From a checkpoint of a small transformer trained on Wikipedia: embeddings untied during training, 184M tokens.
Each number is 500 + 50 x the weight over its row's rms, rounded and kept within 0 to 999. Layers, rows and columns count from 0. Numbers have three digits each. The size before them is the row's rms in percent of the matrix's.

# o: layer 6 attention output (transposed), 160x160, rms 0.188, rows 111-127, columns 80-159
# v: layer 6 attention value, 160x160, rms 0.175, rows 112-127, columns 80-159
# q: layer 6 attention query, 160x160, rms 0.187, rows 128-149, columns 80-159
# k: layer 6 attention key, 160x160, rms 0.19, rows 128-148, columns 80-159
o111 111:508436518480485508586494505490513534440482519521479456541589575430511523537529450525550595540489444507563453584514441528488624468467515511472457525480479576512526561420446486472371539542565493471556473546440520458530456450510421464482496513
v112 087:517496460532451530538508490372469513518571436589468375492534589514482507512498572520567407540512523503412488448590491468524451518445528484493502499477506495495522526482471566460460550602520426418539432504514476536511521389517546450382558518
o112 097:437503512569428548562498511400475419479442520501455467541535545411502539515466468494551535470542510561615424424552546473412600587592485429580553553439483486495467477541573434517433507547545472441558517411570422445492580548483542454523453461
v113 091:604495517580588525603538383574552466495359449605565497452568530484534479547373510549518528495455498535410487394454492476412497489543472515512449501504438516502476496460502465465488513492505443509452396468504447610531451462497547438525515570
o113 104:478503519396529424473462531477491441553427452432511472436448587484445486527472489346440528516504450508485505491484527529452429539420478553506535533571479459477479445533509412515504488476613423462469454518632409434539439516470500437557467527
v114 097:414498459548455509355503502505561527494615470382434588540475543448550452448521563468486546516502442544550492494483492492537534537510494479448504562506539489522509505446457482518524433494518508552521496547507550521522452395570509489520462467
o114 102:490536474581489532455505478473489552520504404441525571488665448501539480448430487513528535530511522481503457480479513414489559477549535487486436562386473512600454555384525512465466521461500438625508492584471474514503506414598408452481479479
v115 097:527488521458482513530469514535415466490504516484494580546526527543476401512384470468526496508436450468419510547566486526489473488566488525445464455414548539468522479409530466508486475447488491460438518493469460442498456521442577449464445548
o115 097:558510456482467438542522510499525483451469505561548477480421476565462529558501351508605534510538478492473458556514468458573466476455550610452464571517555566509535525425479485494559483396527553523501491465481596529490453532445472538514536508
v116 103:494480529518521495453523543506525477468435565486523520430419421574458726539505492532484431527530499456599524448569501524546460514455528514594504516585438554501478519604510510498486581549434523483489545466478600528466519579463446530619506456
o116 116:546555528477516536474574518598567469502544575541595594479443439426442467494546512496466417591559530487486533469591535510580463500571443452532506378548504479403514485578479539558483542585455567514523455535518534490442469456483573502512413459
v117 089:546467421548449516496501556403438453533465545475491469534435503566470547490591592473499462479453539499551510575498503466504576554432533492539517533479477488528497459509506471486525509492555524390545531510496642471511551496509474547523472455
o117 094:528490366499398462508581508552502519526468463543517555425515400443536482358486452510506484543545376405524370555503524517471538452561456441435557483483434481530521515477561508493406486530411509504539586536512544482499511510557500427452479458
v118 089:541471466511432445540477529533513491483548456364524444632487549486556597503441531464507486498535459508464500567529505467554463469444519483415542601539545525491548495496493550590491540533507532571509543534467546578460487434517542498573542585
o118 118:548532481569439458473534524575512504509480436493570532618423460500517459467533431504515472538550452446456539425447471399562499488426465508566535419545563549499523499422452521607461511516476452575496513554456544503471507498533519517553533473
v119 090:571501432518520531666485464414468514554441484614508551503451452515475516548459542442542566464414433488527512522467491502545517488482520533500499512606386503497547504482429472445538488463523516500491590487451641467515505478568509433593478492
o119 102:533469520466495452480578508513434473534486438463524478416488435540569493529456448491456531576435538498581425503572536568466456411507458548465469624472474525490487459544508424461497419545446476442606501500482528586516400461446472451536530536
v120 091:410500507565444475511493535419494480510570532516529506496462483498472478496656499399465474535504450458557500497584494513499489541488501498430565434428562487422485548446463467483556501456493519539513492520478525388496532486366490499586466503
o120 098:469517546539515580454511491502547547523554574415540457593583491489472500542542437430504526595471535490573516558499443522448506513488521437430382545448517588531556537477577612544496485471430490487480457390418511466509468475542494568461475516
v121 083:485497488408534519540498622650509491461532497605478599486503516468441461531513524451483523483465543544464510514411493481494521552548487514497452490533473475482501484441462464510546475459561540546510416491518459377481487392509447524466522439
o121 097:460473487477484544532516490514553572527432519517488505520507466524482537516492474420560520482479414523526460537367469501525551482524572499493560588538474533506497527489524476488521485492525463536483413393475574499464421428564428487449573497
v122 100:516483456510522457421441500475623447536529505495406507410484659444501432518519458326510546464445476482532483470504501608486534457477529540484516449497522583459487516417513440471529527460541507569503610513467547403471420458510512481461414526
o122 112:452571579592513512474495431517487504533473420412528449425496456554521581494464440478522536554461477557578480456410442535508464449540443501488398559446436481469498574459508588441389470533545467576542528480476478592518417484448397482518504551
v123 097:504482452418444518474480535533520493485526362455441576616473552494554419486551501485447498462487509541481462458489502540560600501527509477575486490481453453512450480500543541482462489472544437347525482479531513501475452498456489506390505388
o123 119:542467488522504512535478662419548549435534424515469506440605443422561570441515538573524560418495461486551472499501550552414650422552481431532448492481535457554416523463450532510408534474492459508528500507524512545531510472542457454434507519
v124 097:531540434525497568516500500552444495517484498589492509449521522449511342536506459344553525529509430571411516530472490434423511523576466466485487496482379503484533523357475472532485449445503547575471459502516469521518486487377484553487497479
o124 088:446477588459459523497498479461429505463352480537592428572499523568492464563482462515477479419524457498483469585469474526553492447464543448351488565513499467516496579399428464524483487455512416495453472434434536580520605496539505549545500470
v125 099:493499519537542493449508499521602484524519496447434439548536542485506521535407514314485496459463529497373550492498480523462464514549492553471483459531614464497489439474571502563480555456505484601499639556514474466516511454555527493456524541
o125 112:502585473474459496444555449528505548437452418594489442502522447575514570483502481484538493469510445503417460400396542481516459456539498562559554535562542511527541594467523468482484481536500474638546517549492557609471449488465457543521591517
v126 104:486548435353508527576488487487460566523489390534502560466496484437515406519509495497521544508547499507575494550427504473522568538506455504554497434590401468492502507421486530476481414470540492399493478478527520433522483543560417474490507444
o126 116:441467483460482531565448550345481528537492444506469564465510504485513496476474570537537518449445412520521479414443583548442539501532497490481440615471486419542443446579457475469536564384503395485466455501600426546550543394528487439480511468
v127 082:478498504544511499523490502396616486480423503562585508495541483460523517489493496560537518568588468485586523608336495515516513490514443508633452467589357566549524536531523511554462516503404448484476484460505627564510495553491433499537513544
o127 091:472496553455483548541492568479574481462531505487506575422408558412475465508601562436517484484566516505530529527518588512529478528478433408466481428543449404438462504608467558528545521473463547483485488496586416540482508480495551527503469499
q128 115:354474456471518572458561429540484467507467467434434554445574480570494461473492419553471530501493504558523580475434380556503527562509457538466491468503504480489488502446511527440501474512510465501496476473449418501497451501533472543577485508
k128 118:460590460506471566428555503574560555464589540410437544519553556402503483499525446521487527416420479552518489504506464558407502575417576517494473463503546501483463553493450511535556436622443555521481551508556577538575499478558548474572547572
q129 063:598562480509528441518436567427564518517548491462566493540441482440550447515490569463407529527564474440473417548509535515469466503449488486549510408482478531518528478579490527500471514521489533453508531513565602406547526560463486479526544518
k129 080:524480519563582552520511478508428438565470534513552519517455397544516520508453520493608472518497499497551513439484438436495517482590418407475502594556442466598570462436536568471445586405490392477563472458470454515519527423490429496442458510
q130 069:540546518477481466433502519462580448500519489492447506541475465441460428580463510559482580519618504472470509512513440538493522537371492486500603472498448522428502466526456483542466488538492544403444528523564687437577465519418501453532543521
k130 091:469578469532557561476519485588434452476531545413459548580511459488562487383511484505557496433463509499579591398476427569471465602464571435451533517516529518474466535498418504488548503488453470485532550452524483559498432433481498518542443589
q131 064:568548379527501515520572532443529481461502498505521507569523404454405452508544450531530430560573403493471511533546465506515418482504469522515556496485423502498525548454444506553569524492539548479521459517496564415580498535485480462514492496
k131 091:459493474555609526524499479563493546478511528491465549517481512430475494507493515513468588475447469458402516472517474576494464594415618512519517473532574574474434534484410451487536395502437552540509598568546583495535467526441509504497491549
q132 083:462514462550556490556466462559560508451606503434415524482522507505450445536559456573581492548574432579474480410490476605518460465407485509525546552533481548553475477535429447527536544407475532497511483507502503545517396535507518516473479503
k132 111:491521465419502519549518538452436580485476508495492554524517512471434476499525451529441527551487456472537510457557503553454457500460507553518558474420519584411483523499443392518591512515480472512450532492536520502502455590471550392451592496
q133 072:528454468578513544467438475549454428531428600459580591573495440497510480430487543503515578524451433501520480412519469449481395479584501529467481537520386538521536531489456542473534501530457420624503505574517546453494452473465493528466504488
k133 076:514446523525501498498461494415510454567486482585478446516494464536530519540495536475610449501486525427524501499452607408500559459518416482484485556505499420581553404481492568453384621409463445539578455398400439551437486422537527482487471527
q134 067:440424503426458477512389494474459478520534507506587522550525541528635466471466522430448544517512616456565470519364455435525529468473487454521486497577523497522469483523553531505509504522538411495454533543507485429443494453457511522510475494
k134 194:536436547513531506537471440454457426566416471528545474494430433608521526546449594482569414570498583491557484503469523408537532449550407494456496559472436412538580430468558549390432594447518426490529448454462447477443556433506438522457442463
q135 085:672582446587487489596475509520535490519528514591532361481606375526534530447528528491553515438535466514516463505550420528462526520502464514430535445512500481461460543500443514371554433500495512508582531393560405564483474526442475507511495458
k135 198:525398585528526491548470496507462484570463454527528487509390484572547494516479559486563463562533528472549461508442568424514561437563418462489540552483468450535557422462579492458451571444544461530515482497395466445433557443460454563447464431
q136 095:535456482534579523563506508491364524552452567482550407491460451481487531465475591455598432461468458575497483404489517451462449411558536502499489546542487526545522532450549506521512571467523425554517475506510437516483539420472437511377469495
k136 094:422441465509457426489503494410652590451546447511427486460509536534451491540593457527460532517564557484485472510511593557502503481446527537530476481539515491428459429573518528470472511529496548493497548443504546537508433500550518455522477411
q137 123:451559486475450432432542501483540517402599403485430595492526565521443489526537432514456570481566529456470597549487480560497553520468515521481559476482511501467433465538451478533515456503537580409505524506524551473524379558507533485540506495
k137 113:494594464462514554455501521591497545475507525416480540548495525383510493473518480518447564463440432497495496498578455549453467576430581513504518461472543528467455568487449460534587407578434562524467547546598564507568513529499540496551533526
q138 108:432525492502450464430609512521496493452584427452403591467533541504426497536520412512444500460571526457478584573454479577484576500464533508487556484451502530459441503540486422509467460458527601413488539511514517483517394568535540485531496520
k138 102:496570451434482502482499537562505548452519496431492529522536535422490488476553463491398536480478424540486505500585484560478478563473576520533510450447542552464463599513443409595592385569475575521460542567588586470537498565503540466548528494
q139 101:422549517504465471480566485486550482450559482477450528439565546470423484529500429553482510483570528495506555488494465596471519501437505507531489549417521522448432512529459411508502477453563610435505530517549515529494302564506540487555483531
k139 089:488562457462504529494537521522525532424494536427524549507522516433441484437505457536417563500452477546458495482564434536468431571441572520544466475477527578417471607491451414540591386543481551504454540584583556459548453604451549468527536484
q140 087:464557503510484483475565507490541518460574463482410512506555547517429505557519459481474482468574568498439532528463477596490569529419522508527512521468551528433441471533481424520454469450553591381479522485543528539506384602482506500527529511
k140 085:511588486463518553489494525572512498446502545413504526485523525408509514427525469523394514487440449499497517487547422588492464541453576557525475420432505560463464620489441413563594423574466525511452526584647555478522512579494540471528511482
q141 077:506511425562481514519484457557520513448502484454413399477478470497494401580457518591567493522543547444458506438498494496538529479413462424500619462499527497536511462513471509514508621478641510472542515504510581512485494416421501494490510556
k141 136:462605471460434499490535570500528529467560479455444506510526546405426452453556467503421459468507481499511530504572475600446516563469567535556509464472549532444445540507418421546596380588521506448457566521571551537515441576491510398564523536
q142 118:547464456569601565522489459507490485518491516440517497487413503539506556541432514442577480562505483449465437443481546410517469439524502436431508488573495467604593446468579564492434592503475397552531434462442521462484639504507463514428369435
k142 058:519468566504527467418466535524551439589565504481473486450523556502539416534562582536524478453496498470496554578468587498564553419620460480515597457458557452579538517496459615574470621479548528445584532481486478561465504400473547457538495478
q143 177:553428507503516473559436526473475506540463520535574438407406427549481503518504496439600471565572534465531449487487579449504509427532471429462483554591481475556540445508549557518479597478500450594549462479406484499469588444486424506434442437
k143 060:420556545481426432406498510561524594468550442462444496469516566434430521562575398502442505458529444559502492538551523486461488533424529505555569465467605505450368566546465507524552393573503608577411497566516510514587555499522533472528576490
q144 092:533521469551524591445528483480525468549522568498484532496468534490467550454519460476486500453529430463528542448598442445439549567570421483450464474503463433490540480503510523449494515516482486518560398384458467533461575586461496422484514441
k144 094:529381629505572490469499485426563498552579534620472500485548543487495535580540510500508445371566408528434475545452576528517494446572510480533584501508541458577502501510475567526398503528525511493524466585389497553468522408522537529482491429
q145 103:445487467518543467436413482476556449500610457495529608466470411461502474538519538469462583545459492460437519567478520538535443515437543580476545411533585514543496439565476602463540530480522401548497523449510516421443441567554577553512492547
k145 100:501482471506480491493464504433551444510507566491533464521555526471478455548505518458480538469462461480493566455430528509479465512603479554433464532464482522532632521472545439552522579506475475454533555368541427534514358546517528416601457581
q146 096:411471498508512408557595455425374592498494534514476450405468393549440408524558514505508423588519404431527491497508540549478435459477521441449471496545491552476509502447495558542479537444486528525489566541473430511521499534500467512480463486
k146 095:534554440445429527467482562489450615480451450514442561451504489458483509460483471511376533508557476493535513488522503475474425514476517563600542535481474526470451594491434397564626405568470505513505549562479567509619494579443485470431524538
q147 085:566537452603405441594538556536536577439493481570526384453569532477555500541484503429464478460445491546411363471480501465565480440373552464566539487480470549468445524492474427527448503472492523488453573501539488596524474469506545545517494504
k147 091:525499495459535517516486500608402508520374493458591507541412422518553546413460587549438585579562595504610508504486437519551551534451433551509504528475478533436489532480558407414533470437505490463434503481548493452421575560421435493486502402
q148 099:507457561447475463595573499445387569519473467449502516500518510505494465560556505414440486485446477468553528503482597511545507459490487564505424516446463515433543498442532497629472436440518529522491553523486423471461473526534506477498476539
k148 097:523558433430517522467462499439492526523476473594520583511512444466552526544481504501421493525561482530538482482470413429504468499454532509576530502522525548569507590511546489584504367481552471420493572522609528474533503631493554478477523513
q149 101:405502529545581563519447497563493491509420538407469507585517603542486493521433474470558398487511463505534527430407476567512483452447513438454503584491504507564522465505517461494461532524364473452496523467544507515498485473530488545496437568